Part of a small language model's weights.
Size: width 128, MLP 320 SwiGLU, vocabulary 1024.
Architecture: RMSNorm before each block, rotary positions, no biases in attention or MLP, untied embeddings, normalized queries and keys, attention sinks, value embeddings, hashed n-gram embeddings, a smear gate, an embedding shortcut, capped logits.
Training: a variant of Adam for these matrices, 120M tokens, 7626 steps.
Each number is 128 + 32 x the weight over its row's rms, rounded and kept within 0 to 255. Layers, rows and columns count from 0. Numbers have three digits each. The size before them is the row's rms in percent of the matrix's.

# o: layer 3 attention output (transposed), 128x128, rms 0.171, rows 20-63, columns 64-127
# v: layer 3 attention value, 128x128, rms 0.168, rows 21-63, columns 64-127
# q: layer 3 attention query, 128x128, rms 0.163, rows 32-88, columns 64-127
# k: layer 3 attention key, 128x128, rms 0.164, rows 32-87, columns 64-127
o20 095:142090104145093130110133137133167073042141177170151142144145135151123102116176166091188117107107181070123075102168211138159188167105103141148118164129176109132111089174108120123136136152102129
v21 104:138169172161124125161088125109110061095092134144066150138091167171122083125197062165158147137169158126136136134141179152129113159138144166168101162120134135130074123111129088133144085125133164
o21 103:158131160086116124107194146162113149158093102105164118130136141162172198157083086151106088122143115046102117085141113185091112066155146140123118092062144143091111159170138116108112104155136110
v22 088:151100141166131092100146119169128170146176144171121108095125121164079156205157168110161181125125160086143107124094134065145140159155134166118118073151118144131134121128120138043128162141101051
o22 088:127164123128106134130106172166195179142080160117094132130133126171093139148153121116136115088138202056133170105201182159104119081095122137147179088133097147159160134163180111128172117132089134
v23 100:130198080168183113089134112157132112157139128106187129150130163089078129130103126105084125098229096097149138207123105149152118088193104148097139094124115110141160063179140141083080134131147117
o23 100:103071139105120155125145159130187174108183169136141141157126112185079144105161140173186091110086111062078084089168234149097205156107134149103157165074168107135106125168119124121127129136078129
v24 095:165160110124151102136180142120189119153109080099199137099144083094139178143099184147116131109142085096128120140145116135099158126178150104142111077140112104154161149170138098150092159155118149
o24 099:124069149166186176120093126090101093065147120136122158191139103098136083093164142072117165155142177143143107155098156071137190166102110175132116171134103105139145132109147129159135145145079129
v25 100:091123122147148155160103168132130119166173073081072195118126114093166150117101139138047147174158064070078108097138130173116091114132106163101109172054122142180094128115120197106123095058139147
o25 098:124139112119115090132105124090121077091119125095103116104174140080086134176128124091121147112150142101122131130106158118176133235085056121142057157134139126170090069099103037157095105114106128
v26 089:149130199112171159108134130086123125107180168146096154119112071157142140104113130125151123191127135093112137083179075108154103137089097084136122176091125150132128167087093176117128161109179123
o26 095:071168151096130111176126120150088098122099084120102089117168181105115112111080101110067055121162100172171156182095082166114134144139159177123049177136161197161107108128117083143094094118075084
v27 105:110181122152147147132133143182101105165140159050128096086123184138160096118107142124150112106225169165154117172147110169148114114144130162091151059124128124137123090161160118138118131160101153
o27 103:149099116129117115091158163136195139102133184131114148146078119219082208118122126167117148134129116105048108145167143104095149156109150092110159110100137092147159163160140144136099156102126128
v28 089:156120155199077063109156136144122155160112106101131074116122145105139125167141133149160164114153177141185131186125162099130105124170180163144161049136122108136181086194133095109129131175116139
o28 092:123147149129125176093132173140135133133114177152123145133117071197061168124136147121150177116092169110054127125160159106119150088127122088117195107090107162145141176160170180135155152149134180
v29 102:108120058060115178123174151135140111138127123094160136116128128124174132127180121151137174120110124116085083085097180156125156107101123141110139124156155095125064150142166078151148040106098151
o29 102:125130117114142141115058151088149193135099104154125144119130093064169129169136165109120153151115175081179139116143124096109048115121124138156123100131076094094156123081155112135186138183197132
v30 098:134046142127120107084109117101114207137144179146146157138146105113077114142107149111140067143158149095128150170151123087145133136088148085130146208125111123127153087063097163130134170083162120
o30 098:092174114184094131151148107143166092133144110132142136096106134138072110137120147109144148061101064170146186174107165138175130159134140122155124151120122181148106121136064207131108098111114119
v31 109:126143150110131190139145144098088108128090206145100112125086112107075109114197096154140113140119133127079135132108134086138116168097102154150101171152118120118009129098124099128143118135125115
o31 113:138170164112134104153149180111105134150132096133093130171153128117159126165096113191107141177179112074151129091171113130076082077142180143141126140075154152083148139185106092054133111158156113
q32 079:122107146114124165112122116155156109142089178134172132083171062151118110119153152165106180123164122128144084130139199162183090130126049242131108157126108136104144090103121127094149106143188094
k32 155:193145151149148139091125095110103154162162111092130107139066178133111175147132098087123104109137121144110126122163118128077134212169137171140177139142164115102141102089060110093176158059112171
q33 077:104114154111112100129117140147196129117100164118173199096168058194133098132115187161147217135151117102133144134121159098181115132067114149104091190107070164162153161116130153128109105167226074
k33 061:125127137150118134100117097091123189166114127126113131131083129164132135171192118103104116121129174163101114048134114111122109167132107162157159112116135141135121105124075161202169173109052167
q34 063:177150154139119174107150151149052102093151101140108078145103151082145149116163108093099055124123108132082104097129141209098113110145135145194138071151134125111094132122149123136135160112053172
k34 052:122155148135099123111120128090145123156198108106127145181114135129084181159072090125127133142158091167085079179144126109085157138150169152090184124193171112129146095086133117032126106075136146
q35 143:130119113157132155155144094137114139154165114092130079130126176089120161113128079116108098110126110149145095108185097165084106182166085152122145102131183114053118066116098101103206133099074125
k35 172:177128154152137140124119093110097146160153130118133120126073144127111165156142119116112098112149113164109096113181091128073116200191117144122167125141187111096136105109068116111178133068108146
q36 144:141101140149131150158137104142100130150172105083133098135116169086125167150159093123079109098115108161131107128187105150081106202179088154118161100143198100080124086130084112093186136104071136
k36 162:170132149154132159124119104124114153170145105115121116134066140119106170156147116094094103108141125155120112099189096113072127183178121156134184120142181122105130098108075123115185131083087155
q37 191:103130102087129089112130162110142115099118156173127129097145095162137088098119138179163127161096137115153150156074166134184153065082139092117094146100075167161113161158162134153065103168169074
k37 093:088107118115132109179128147121142088095170135131128122123194095132126083105112101128136135150144125106103165148073156122162095053041110109124073120136056122110109155145152108149062124164146145
q38 082:139092123104140104128068080108116096166111163088155154091125176131167094194068146150149124132094179093213174124087133103145125109160096130086115120199106121079093061118067112157152139158111094
k38 069:059149128147097182142097108079147154144134182156162098085136094175145158204093160108100096180132138146099067078099082117151114149159148148106093146099116134154083118125107105129162097159091107
q39 105:095163063114151099160124129115197125136118124125159087101158178129130107118063176153135136174122083108166160108120078072117111181130090099119138136128117103125166110186078153133170132121136039
k39 086:085116040109144106147076107127132147151163191101094084083106089137179112138165139157115128112115141175209123118135090126155076145158131137134090132070118159133026061122102082154130134115137166
q40 172:110106085077134128136135144110137113103127139145087136104189120114130083123116151168150135147081143088171184147075169132160164054125167084113098133112112150134115149148164153179067116152143107
k40 094:045107117124093135150143152132125136124131167176155112105165081160135091127161123135135140169098148103138122096070155144160131104076094135120093143142065127127099129136175137173061150201152081
q41 165:101152084092133119107122159109152124096114163171103143107161106137124094129100165164161127156091159082161171161070159104176169054116166098133093131117074138148099166134187151165063095164158115
k41 181:067125118097117113153123150151144097100111160152129151110191099135152067103106147165165139153111136087126145124080158140180124069063129101132073148112077156163118148146183144152079116179170085
q42 167:174118172176130161154146079150105145155154110100115109156097153100144163131142099084078116094151114164092090096198114168080099182148098180138167108155187118091117099108076117099181160088061158
k42 170:180131139157141147109133093095100166156157094108131119146068158112113169168141116095104107119152122151125104121178095119085134198206135151131183120114188111098137102111068115119184135081077166
q43 117:174127159171131139174120088141130130150130097085133131162104140094121147163143111080097146113135117156109100118192067112085102196165119167125174117157183107110132102083053115120178148093088177
k43 078:198140098111142157067131094092110150153120123126111094148054168146122171177135171110116098093181136149132104119156106123117130182188139133145161128057148123122166110116078118143167155069094157
q44 100:193134170174137114124135120123110127166106084104118136192127128074096144148179107072099144112140138124122125127172087115056115173156160150165188122177186088123142110097079119093167141108117191
k44 053:208100114173130122119100098099113132076116122100159079128127147121085148145136152110141094056194125142097099132167080095127145097138153136130135106051131095151164126131148092150114158071127211
q45 097:137055147154135123172153106145108124138169104070110111132108169142107142131126076098083101098121103140118088116158108134087142203155116167160155132135209103088156115134144107113167160090095119
k45 188:174140165175131167127149093154084166144141087107128127138085159082121194136148126089106119109140129158113122113198108124068121205173139168121186115143198139098136109085071103089190118079086157
q46 072:181051127130092086098068131096124118173129132129117190100119129089090133154137141174166148134068201166159148120134131113161164143162126111134131136160134157052105142077064155095115104136118137
k46 069:096179169104112183130127090113131127083166170136140107135193103196103146132116103107126054121150130131096076132096092121091089102049161131150149146111119072162139133078148104176119131104126175
q47 070:109131111145118112165073081135153098146167095103140151106156157102139138173076115114119140149088118123134179104124117150126116159226091090102064134083137168144143064157155114166144104114141097
k47 065:090133123088087102110106161152096085113097116122133136154136123108147112105126179098105163066144089101175141168155161140103128171104151119075136158184104129110140117113066141045075102177137139
q48 087:108129065088093066128139119130186152154124111118141076109173127162135119124193092172153169151123102142156106124131120097157140167118126094109126152081132143127151097163113129103161125129140074
k48 072:167075051098137124131107145145117096129114169127163106140130051113146145083127174118071115129137140099154112109189083170133083151156095160118145147151075109145129137143090135159076182164153134
q49 065:146126157172122144130110083165104054105124146172144190161126175104134185140128157117125143143101115098112214114137124162076124156190108089104100135098131121132166151099105122125148157102138108
k49 071:129174135057154150105110156128150121107120081082087096160111131180092087116084084178133147101207131146171106139125135125117122095089144120136136144156126107202103099166188166098118114085125152
q50 075:130096080112198097094142178092121150133151153088123150112100174145128067108052129154107128119135121078193152116122137123123118100138124084119159153127109087133152135189134119112160126141187090
k50 072:131087113173061106142104038124179122160101146145133126106133116090151174101184187167137152132073158134114145137088077083132146129153132159106058096137136121084121151125118133135149141119112151
q51 080:084169101134142156184089070150149084130106092096133154156142205120162148163125141092139097141119159067123185174140059134118135136102114138133065129192119119100147135083117079145103168151094114
k51 069:134155111137111105177156181145094114130145116172136159099061116132158064122071135135079100092138101198159130136112150145134121146159113163120163138095138141154117061174113150098135108118171115
q52 071:132117174164085106099150109101102145092073096123141109150156159120099180160188121095140094127134126131119109127081169136140135128114137134107120123199127105129097107081099152145126094090092167
k52 069:092140157109130174166154161133121151071157191170127083141148073127104144139139014103152098099114142152102113125135151147135149093112118099098197128095144098132183155080142083124146133163157108
q53 076:188163188168131136079134146096113107110097086083100127145121094082159088134151148119149132230147162125129079101111113146131131107152132175162106146180125165113092108058153093111145130167117169
k53 076:162076082125101093182135152113137172150153133184163107113132123092080120178141108086153088095091128077127116111124184151159153115105110126132139135081085069095165168112040128186104131175186123
q54 079:167117151155123184087216143101109114113107117148113155153121098127078165093146139119122080115176147150092070146129160215134103096124120150179159141111164221131122140153174179102095120099160190
k54 074:180096174147126098161135110139080138174112089125061139169199176056106134143092051178162164143140133099129166154128166137092159092068129120139138091109122038149176127098129165170126149157147167
q55 072:163091091049109099119096167117100131162126129091174161160107133098089094151145130150134091123133189063187175147095084161097149135151151080143115152134159086055139119111088080091172154135162131
k55 071:174200154193089108110097102104107112109117146157133082125114141115128207090055193154145146147131146131119109139140108101122112097124144137089131116172150120155096085144201118137077126086118168
q56 066:150148123202119138155122122181028148089137115191102139174129150064169122139116107067134178128056121159100139083159149139138154074158112119091119075161107103145112126146072084166154153147093114
k56 073:064143166102088090160143135078129126152142125062152114116101120202125115124156154127118116123223136119062104139124102138165154135113159111118094142115133120154183126152217162070116128112136137
q57 067:115164127166112162106101100151122111131096094106096129165133130131094147168103108039170146144069120113122148090136202184093128128172105159187067066096130092104114102075142143175101140133162154
k57 065:143153152090108129167129137165115098147103184158155122137141104125119147170099069118116128118208078087092115131136088139155140108055167133090135157091137166125199156114107125097158156126159091
q58 079:160090123172134105138186164126050134110114101154097098178125125121068152127181101126129146141102099183112123126178122141107204118138172119098139136118176117164110167164098106128130126079142160
k58 078:140115213112140144168142139142148086109184100103126123141092140097139123076156111112167135090218176121082131177140119140162133119052137131169157086158138102140174115116193144138091175087167167
q59 082:138068128149162112176169092153104105110043136122090156094143113156107113108071106059120174147057071081082177083127061151123151154162118161129149128117122134114097129147098121133121130074132169
k59 063:079127116124161117103096178123106082102192068089104120165090184094159141138105130130144146147182138168098160085112158176142096180121112098128133110052180143168114161115145090134131105068162141
q60 081:065093102104092121144184152162131180095109110120117140144148149134055140092126140105170136103084101148112054135162160135166168160059142073121176086131121176128152163163053129104091149117121132
k60 078:129132120142136107173094120082109070117167123112095168104176116118125104101124106171090089107130138177110149130144060126131099104124134178180142135117175067143124099128232146148156156054176165
q61 064:103151138092171109166113142100114097087193081138165108158091150049092174204206129139113098131100077124172127179167121100116128120160173109113125095126159104173108122196103148107086103052106104
k61 075:088091194191148186118170156180138120103140110127056081162139107124146121096122098072103168086179179115154179156150122128176134117053161134110160123172145130104124104072114100107128166176145150
q62 072:123056144123133148115119077161120086111089153118115179095133132206119092157168082104146173099127120107119140118157139136148129144113129140158107174091114177067137119028189110138083134162154197
k62 066:203147125139122107070158127149125146139105093101160163178127167119112178110081123161110125151146113136065053062087158141064146170156084143114124146161117094198131168153141137113153112145112075
q63 062:109208141107124111094120130128120131115183131144218099062151114076107197112148165171140120151161136131159179124108123135095072130078102111124115172080083130113175108102188125095155135118134130
k63 062:145121103112171139109089133137170099178095118108089123143116089184095169070090091179077140115117131139171064118134161090095157110131109156147148093166086065096075121148092145127073174143100101
v32 092:172153149169105150090111136112134149155158113165157107114088141141095163141086211131142115159089144106140108134078091095109154093173156041066157167098113128120131139098130186115132135107123094
o32 098:070067121068087048166134115091164113154120175166110091083171126176115056134149150151145117130103120194110145168118149109169114215105063156143152145130154163099126137153121144136174151144147108
v33 106:083137161112079144110090150109141144093101156178173074116135120128111112104171177105131089098149168189103078118142126134154106144112152160180122102178130119082017128117150104120137114136115144
o33 100:193119140137094081065127142149140125134100103121096199120105073155138125187172138109143141129155087128090136082133145100121136049089173153178140137101088137148130173132093138099033132131165149
v34 099:147122148115169087164124140134118140161130115042144164145093110146140114126038133158076161084128106135168138107115131130090152136114130172080159170083100134122183150141120111119168098110106143
o34 101:136050094110114131120145111098089091152140151145160068129155188085177091096134109149150086122205128101150124178143104116137123172154125074078094136176193069113096127160112121160192137096156125
v35 100:104092107133154108113171087139151117149110108103137181075191059098130103130130118117107204170150093110091140126156147184126109125155043131139125120171143128153153066150153118117108115150153145
o35 103:121162117142141230159112126140112085075173145086102114173107161095134158075087101062112109133105163092176116095123117145108139131122173118135068097081051104126153119083083148130111142148112102
v36 105:180164143135142113160159163119142105105133179109088106152069190180170190075089169136147088080139143108120116087115090107153131119097175123109144102067120124160176225095088154154124136125107086
o36 106:091131175121157061101139124124133190166084104164156111124161140168130093132147144152101134115175141165103132182112131120090161174080118139111160146192180136153139129187216074171207112109122110
v37 104:119110138199094097179138135141154132111102129132045114118189111120154088123147100128107127121153159130174154124166126163150064139096083177189110071101132146115171105165083110148096209154134145
o37 110:160193138201180140130165107168089139134141098114134171147074169151140156157099136119063165083131145177099130106099118162102152096126146118093156145141099149210162114158122138106072135113043155
v38 117:120111120146167143151130130111140151150083071113131175136153047081075105183083169100084147127066111126094128152127151189098135142195064155138148174095141117112137070130148085083145102145130120
o38 119:178076089101127130137105091098154102136163138084105120135108146147157097128108094087174099160133113055166145086125108133171072193138110062129106106074053102052182114174037193137130150149168108
v39 116:118138136095153123084147119067125094171115112115162215133124110100148101154113112139101092126147073161083192118122179136091191129179146139089166190105151118152101148095160130142160035103153137
o39 121:124127121119119124113051155083136119089111143102180109130150123089107107127124121159197145186107124096164108112158120109152128163134138143145098126061141045009098100149070142145152127133212096
v40 104:137129166118126095105172132148163169099121160119170099103169054146151088140156137138106131112170198141173141113138131104161068125107137186148144067123071144133141133150090099135144223124131127
o40 110:149137121168121182127130130159107108135111126134105149142096180144180103144094137134101128036185136151096145174133088164098139051104221176105102150155158141204156191128113139130095104095095174
v41 080:063104094134070127137106123123167165081140087198104076128198141127137111117179084097141116166157124127145099121151141106145066147106114121175084058192136131122133082167139139139100176149122156
o41 082:165164115180132161123165141165086150142147127091125171134087099120108188163130123094080140104107142168094114091103138129111164054150141146128176132133069137184134129083138136109058149145048143
v42 102:133112090112150112201127092130141092166130122034118190122124118139139122112086048154119178104125104085106170109144124165094168145126100169098128160102162116119171150156148072135113088158152141
o42 103:138115119127177167116135129134078140112174142124148092162136191068159175062103129143119091142124108092172087083118120134095150120163097076081097103143143091097107059114146104127199146148096098
v43 098:143093151098190162199142136151083155089114158078116121121063142140124164076056197121149147072119120115147101122115083133122128126094117154096125138106127122127122173103116104131146086128081132
o43 099:121072145098144104099143117120123125129105110161150102121175124133169096122164145113121097122223129090176158180088128076115097201132121071113136118210129123150120132164179112175145149122160094
v44 120:139164112107129149155142119162120152109112166138127057105145135161115150096141158116191106087144174120079081118149108136206124148109102127203085052166163111113122168140144117160087166170109121
o44 123:138143193143173120084138124176158210130112082137089189149112097189124141112138118086071101129163121131123104082124128151080132089051136171142175148146074156188204125141161121126124100145089100
v45 102:110135153066162133136147175148123115114101160121116067129115147198155156114077160130122124128142120160134077066114117121142097156095136161137116123169117090144130163061138186146168159132089072
o45 108:114121132139085089101121100134166173161127094122132146112197099107144094135180098112101108142233170157133166197134080105096114115073207145136117098170144085153151147113174111175138110121166131
v46 096:156144101070146177133143108132084144179170108089216166120093163120136154160112162155208128105124119089068179120117151116131226120137160123101149147095154073183132184099146135166146060143114151
o46 100:091103153100167127118051158093182172127097156151153105124157123108096099090124130128123108153106141107181134123159139104134089172117100137136139122110109084069128081122132134169230114134163071
v47 087:101089120094110099118149119144171124130135119138127137153195077140162084109165088057117152174125130189131148122124182144117074116113087163139118119182127121161113067130135139117160114127137148
o47 089:162168105147112231103093120134093092115120138095144119119129105088151160132110092085098089079114160108107140140153070153111121091126195133118068082095095092135113170064098150152089136138137152
v48 105:110131184134061126108048147148186134097163126175133052130136116136130134077133190103127103144146188169111082110122083142153104109091146074131111092163133160089086134121129155145117170122101145
o48 101:150091121120092069103148096150102133140123152118082156108138107158131129166161173075108113115138105222051132131112150124123162099087126168165133137168120147172104141114124124111049157134110134
v49 105:116154152139120146095095150155123113048116161167146050104125156130114157066162152118123070104176114151114065147131076095171097098096141085145103074155108155109071163123095121133085175105144153
o49 104:116117143130099100109155123163117118107108094153084179140121103143099161173170155128134154113148100154078114143093188132121197093100140205150143182170144160197105193134155088114040102115105165
v50 100:166159167127083092113128147097118115139123165138124106125064111186130115136124126121114093128095199188158154116105168160124150158145186144117156162103133149134103176108156089115170111136102090
o50 097:130106141080132079102145130129123136150088143149132132096167114163160076128102146178142108133149077125093110134181069128161107099102102164107137152123198160107154135193123130098169120127161142
v51 088:167149131140107074131117111099133111177136142126122134129097187173135152148079135177129091125122162116129164131120120116095209139159212106120145160088158119146167171107141172155134123176140109
o51 091:119098127113167057138123134094155179160124141158156134097150138166112072101135163198138162200085135185124130118153130100151134153113046138134186161109156140081133051156165117141203129128115121
v52 106:087107135166099137152081116133114141094097123147135127111159083086047075145159102086094152136143158161172103182153128159130103146131099146151110119177125136067074044167126048080121149119127145
o52 105:182123104126118161130179120165106072115170119090084178139084112139150164159123134128145125097131066076107129071128164151162131072167124094128114136108094158171133156108068169073020155143113175
v53 108:137151124129158146101121146141068138113111178119127068103103155146088137087090159132126111089134129124102041152123085069212114121110153118117102088133114110107136147105112106107104139087096122
o53 109:096105154106074107134164100157164164151144096135077176119167069152094092126165137111146100118212082083132135156150178147119123114098136169122147160163173172211157181126202115145102064121143144
v54 089:175148135158131119125124095091128097181122129116110175151072128133112121163084114123103115150086162149145173152093147114089193135184189093109153218078134127124149134130139149111148092126117107
o54 090:107094127074130100145133135080135122133123166137147092092158133163133072092102147184169104166093099132131094138179114132183100168150058129131127149092185140053128086147119146107189122138155120
v55 094:090099140124142132156105126182136108073126125121091102132155116123138134053137099105099141134149083154139057126161087159155048118082072143130093067157112151086123105151121140126080169120145149
o55 097:151140117160101139119169091163083099109163088108093131141114127100137180143146135080107106105163149123115128133077146142081184091132176105119107119182091142195108149101148094127037160124072151
v56 109:170172171157149093148123144134106150087070162138091084135097152139064160162115150144079105131117133108160067160100111087113116150161165134154123132105107142104149144152093144119114186119120039
o56 109:121083145123104064149206085141167114166138090141082147115114137209157091160149104182172154134194100159107140137121140122169125146131099134127163177161174170135170154168138117089137101102112176
v57 101:091143161119156110093125172145094074136110168078100125112127156164165099102093070125077116149183103209144120112138144123144088118101131178115129135132094156102092126107124148097157119082131141
o57 105:108146119128043139135139107138156093120128119119108137115180101059122130135146090150145119124180135107121117199195101149122131071125193146118057117127189112179119177098119082118039110102154186
v58 113:106083043138088153135091070105126127179161088167126169146157139101119116179176079124183166172097135087111200144164130142084188116166126080117123133147193101120138084134164106141116086175179161
o58 119:131172104126184143153105175123122160132144175114171123122099137116101183091103156139113140170005125105159118040121152122132120127178057085128144096069076127060111052095126154117155158190112073
v59 102:155154131153117109124127111074120156144085160153155141125076122158068106180135127135114118135102197119149166156118160117123176152202159105128156182096134106125148123120139052099156123133133068
o59 099:127124138078141107120150169116138129160141161141137135107134135203143096105100141193188127150123055083120099097149107138163100145123072130126142146100183137088182128184109176105206110159174122
v60 092:095101134129132112117185137130135136132112116110129147107181074088195081124146105157119136153159102133129143114163146123154038129102065169143146084147099124137139101102115133119129146110146149
o60 095:126204113192114176150105137138099090108134122105150135150094137077116144141101110084108164096136177127132142139094096127085150105136231117101099114140093098167133170141104141155065121108125142
v61 103:152168174131097117129084157105140132090120160220109044148106155176096122115157175064137077122107217181170109146097134138139123128133166114165116104127124122114080139110123114134140144139104096
o61 101:155120157087126066088151122145136166170092118143127177085133069226160096173145143158123118119139076151066141130142107136150113093083086175149178163112154178151148167157147143122109123137143155
v62 126:133131142147050095103148121109177157176135113170130093124176108156144093167150124151136118140099235165173151106123156136106135155133170160160138124145132117122132088131145195142164205159112096
o62 121:148146111160112108129132127105158151169115141135121155089122129159161080140126140151088142108096164213069164132170081134133087078093146151157157107073115143122150121109086169117132153128140154
v63 103:105069106096135135184119091137104102153161118054094196150108132145157126094089080121137182098132102111124172104154133164112153126096097150092131137111159132145181147146141082167135046144122173
o63 103:134133124121175167098131145119071144104133141130197069143157172065138145076109148119107088125128127083167126097132123128102129171162099059085111097166128074116067065121152105149159164148124082
q64 133:110131093082111141183137141138079097074142133154074123120176130102089121110089131132118130148107132102144146173116150126133122144138160102110112143097128196117044172148167097141104125106113115
k64 075:204103116174055145140192114144167147151119111137108093134115119127142135178196114144111104096130150134154074067110120105130158171125121175189173068180122129130107102125080145117151107125098204
q65 126:097127083066101121115086163131140082090098171153143126100182088161100106140109154134157154141097152130150144160088186097189135100079121106099088131136098163139040130137194100157069110143126128
k65 087:084144119121072073126150155117149140108103124199110127108169082115154076167125152156114144146125140154125124111097178098181132081115143110204086136203063141182078174144131140147135123191131138
q66 134:188099179168145162145165096134053140137170082089086107153085165073105158123155108106112085106147121149130113115176092149082131190167157185152147113185188100101105112130106097108147127094094179
k66 135:153102176136158151147122097122137119166160096073128128152107187129080160109140076089113122106155108115118136143200077142066141186164137124108166148087200105116176123080102126095154142070143144
q67 085:175121144171135143099122093121121159166120110126154138158121120132165136152154140112108146101143124143121067068187106137101109166143084181110149123137159104132175082088051140127183178142124153
k67 067:108096160107138151119107112143164125152149139102108188163116157141116118153123132052147119145141120103098120145180127126141166122173183081101117191055177088156180169085134158102147163112165105
q68 067:108144158160114174196174100168103128137192093078078109102103161095111129125161095131076102134138114166117127144143100149081107177161142180154117114207168098071132088091121122137130086113078170
k68 108:168125135122136149154135084134117133163144092104128105150117160104111168121131095118090120079147108142138144112192108142078118201159114138119169129137199135100111107102091102114175128073114198
q69 165:175110171157121170117143111129096142141126090109129115147108147100118188148160112081081131089151140174128090120179089138074113174171124163134162125155195104099120100108080127104144158072093166
k69 073:210105128104136136112088135117073088122061186132136119159101212144126134141108115127157106090105067114117130150164114120112173188127149084129117171065184134115166154108168102131187106080166152
q70 066:206125172156160138088180141119076123110139150151109096155052134138103181113174104172165139079130136111168113154137187133151169113119172172161144082131120108114075185188161058112145088121155143
k70 066:101107167118164112117120127124159106098138126122150143142167190127079100101087090137174081105147052101136170110150063127101171130102105057103102111118136103190196136086147097111144138107161096
q71 059:113137109164155114112142169133113135164139125178128087119114170147104090125086108097132152110190121179122132098113182114112160080165190191039154131104110029143079154135178177100116147153163132
k71 068:147168124103153141191090090157070111130152120140110117090152142112145188105136109125154168118112100125145077115113102037149126137081148096106120086087153110091104114164170013096129158113068102
q72 129:109130134145174137153119130146125122151166033125101152130112143102140136080108115132112129157120117135135161144119086153066102137131116066113152117092102134080186147150108151132110186125108110
k72 131:085192098087114112114077141088137141131153155168134131135164088137128089175137144169158115172075162114113135112070131127176164086114117086116066155118071160148113141129135135151038086180152064
q73 143:114134116111150144177124130123090088099172094109081125121138141111072129127084105128105081144104127112145193172112103123098142154147168095117112122132154179103070152169143109146061118081083126
k73 149:091168089113106114091113182124115121089081151185159137128149078138133101125141157159129167161087133128121106151058142118147139071100128125118084100140061131125084142146167120154046130185138086
q74 124:141138139165117125118136091141147185174110130122176126130119125143197120127148142132111156107142133135096060068164122134129096129135082169124144131120126101141193090094069153126216175153155136
k74 105:140100168155146147134128048131134158155168124100092144145112162128118147137123097045123129103141117104125132121200118136117136165193160121120165160098196104141159126101086156114188157097133158
q75 142:075142098098125085109096168117179117120100161181145150127161090155143091127102150157167150144129120080127158136064177100169147072078112088104108136080067145172150156152176143129092120174181085
k75 167:108160091122091101115146179127138118090092163160145122095155084120164109133137166180137135150098163126138124125042157116161125071089112132153080109165053151146078135184171130153097123173122103
q76 134:182124158153131158143162085127116146162140093091130114134097135108134168139164110101084124087111138163133114140194080138085097166198128184155137097141176104099137106087066127127162135088070162
k76 127:146092163138148150150101088134104168137145107105098138162086151140094143116126099052122134084145089132136134128199080160098134166172128119111170155087200109120175117077107127109154128087120166
q77 114:078148103103154097116073157130149109086110153182146130108153095150106085130103151168157156133114162102151169155087152103177160085083136076100099141114076170135094155168147137138071101143154098
k77 223:094153110110100096103128172110143087097104174160140149108148114154152081134106158166164139152090136112145132160069157105167123060104125103125064133135057136162122169153168127154069129184141079
q78 076:082148090130129146207062098143088119091140110072101094183154107148090136124104101076109086122135105119117133153166112058113133140154133063083119127133120150191107043123140149149169134062078134
k78 077:106119166186120165120155120106164106179177132132120193114129135195149087138164112082116120130164121127152170116109207152163132055129145151155101104142146109124149135135119153195098098171157123
q79 057:114167123092159166135081089125174146137061128159232162116129152121143109147097170103134173166079167129124117075131104154096071140156105108118123129092111112082134078091127151136125160089110112
k79 064:098189103137137127133081090108133138101149125109149109104118085138122174153134157131173159127125155119166027181128167125135080112158119131084156102105124104104117077165164187114115141164090092
q80 071:122169099155144096098097119110167168180153145104138156191142153156136098116127105124103133155173112124089094094144125113106095157117098056108102137146139103161185083125107136138152159176132105
k80 082:098130092133000222131153157106165158184106131129171193108103099106127129190206130161117142094092164108107116129098157145093135143112119155177149127163136147112048059141127103144175143098100151
q81 080:151110144063183092065153082127144172140106153141124124111151129171105140083170132123183150161148108155104090102107131156171099118084121080141172139096164169104197170112107108120128078150184124
k81 068:127117136077112117170090124134141146105153065139098116118170097075142127114131144147137069166108118169100135064111165100083125136090111107135122159155155129153127086036109068154101129056152093
q82 069:132183151138123160181170111134144171067140142137120201078154111087160096165141117145167111105135150101187135074139122165158136075156084186179115086099133137035171067106185110133112089134209099
k82 064:168114156089137132161164126136112171154145117075118168155114111126119111108051181104090133144163132118119205164126096150111117173146100154143121138111128131160072141091179121109155108089170109
q83 070:087124106122080200166183163144133104144126109140093090119161156125101147085091112157093133096154094157155162138131120114098163137153169116125123105118113111110116109168205116113145118112140098
k83 075:078070202142125174118089109160140144121175124082129079109078112129184099138131121040153117110153121158141160092152189093137129154153137088142077061116132164150064136126147128117120067138145114
q84 073:095186148146146145119128093160153197159154176123209160118137119110164075150124199120139118175141139130083110084144148125098101115132067099120114114121078131131210114093077154142131159154117110
k84 079:073138061144086104118173060132142138137104120138117115108141122180138160129151167162109179129120110117146080124102127086050044099156076152117158125149137117159106063135113102147169160117062128
q85 069:091150106133113176123102125133122103117163175125156151061148145113120109121150142140103162176120176137157127105131114147088111117136141129129151153143140110084061083135129172141101183152136138
k85 075:145165139154120118079084131118068100149073133172110115122159128125151077173112138138115170174087149142075095116160173122108111136184116197124112116103122087064113113141109108162117140106127125
q86 070:108187084087137104150064105146114141129120132067188108111139119133081104099039150132128144169092189155111136190152092099183067147104121103095111148161119198165152111111034190175141114063080129
k86 063:132134114139095121151111093131168144135164152144104133084116161236130129136169126106125139140072142171194054167100149137137079082162154126096135153136142109124119148091113135133051137175093158
q87 078:076173085140099124182137111164195147187112134108148134082157088138131111154075133121084172151128138125134157144133122124112084106160132083104111086104081164162140106107074207141145150096109097
k87 075:136113088149124175118177132183132125121102136139139085084134093150190169115151153097115163115105134180146097091125152131159041103143078155104128124141136096127085150137093112149147090119063127
q88 070:116194097127106140119077111143159158159137139092171148103160154131151141139075134127078173148090174125110151079165107160129052138128119116108141162093119168112170062085119144157135181103133114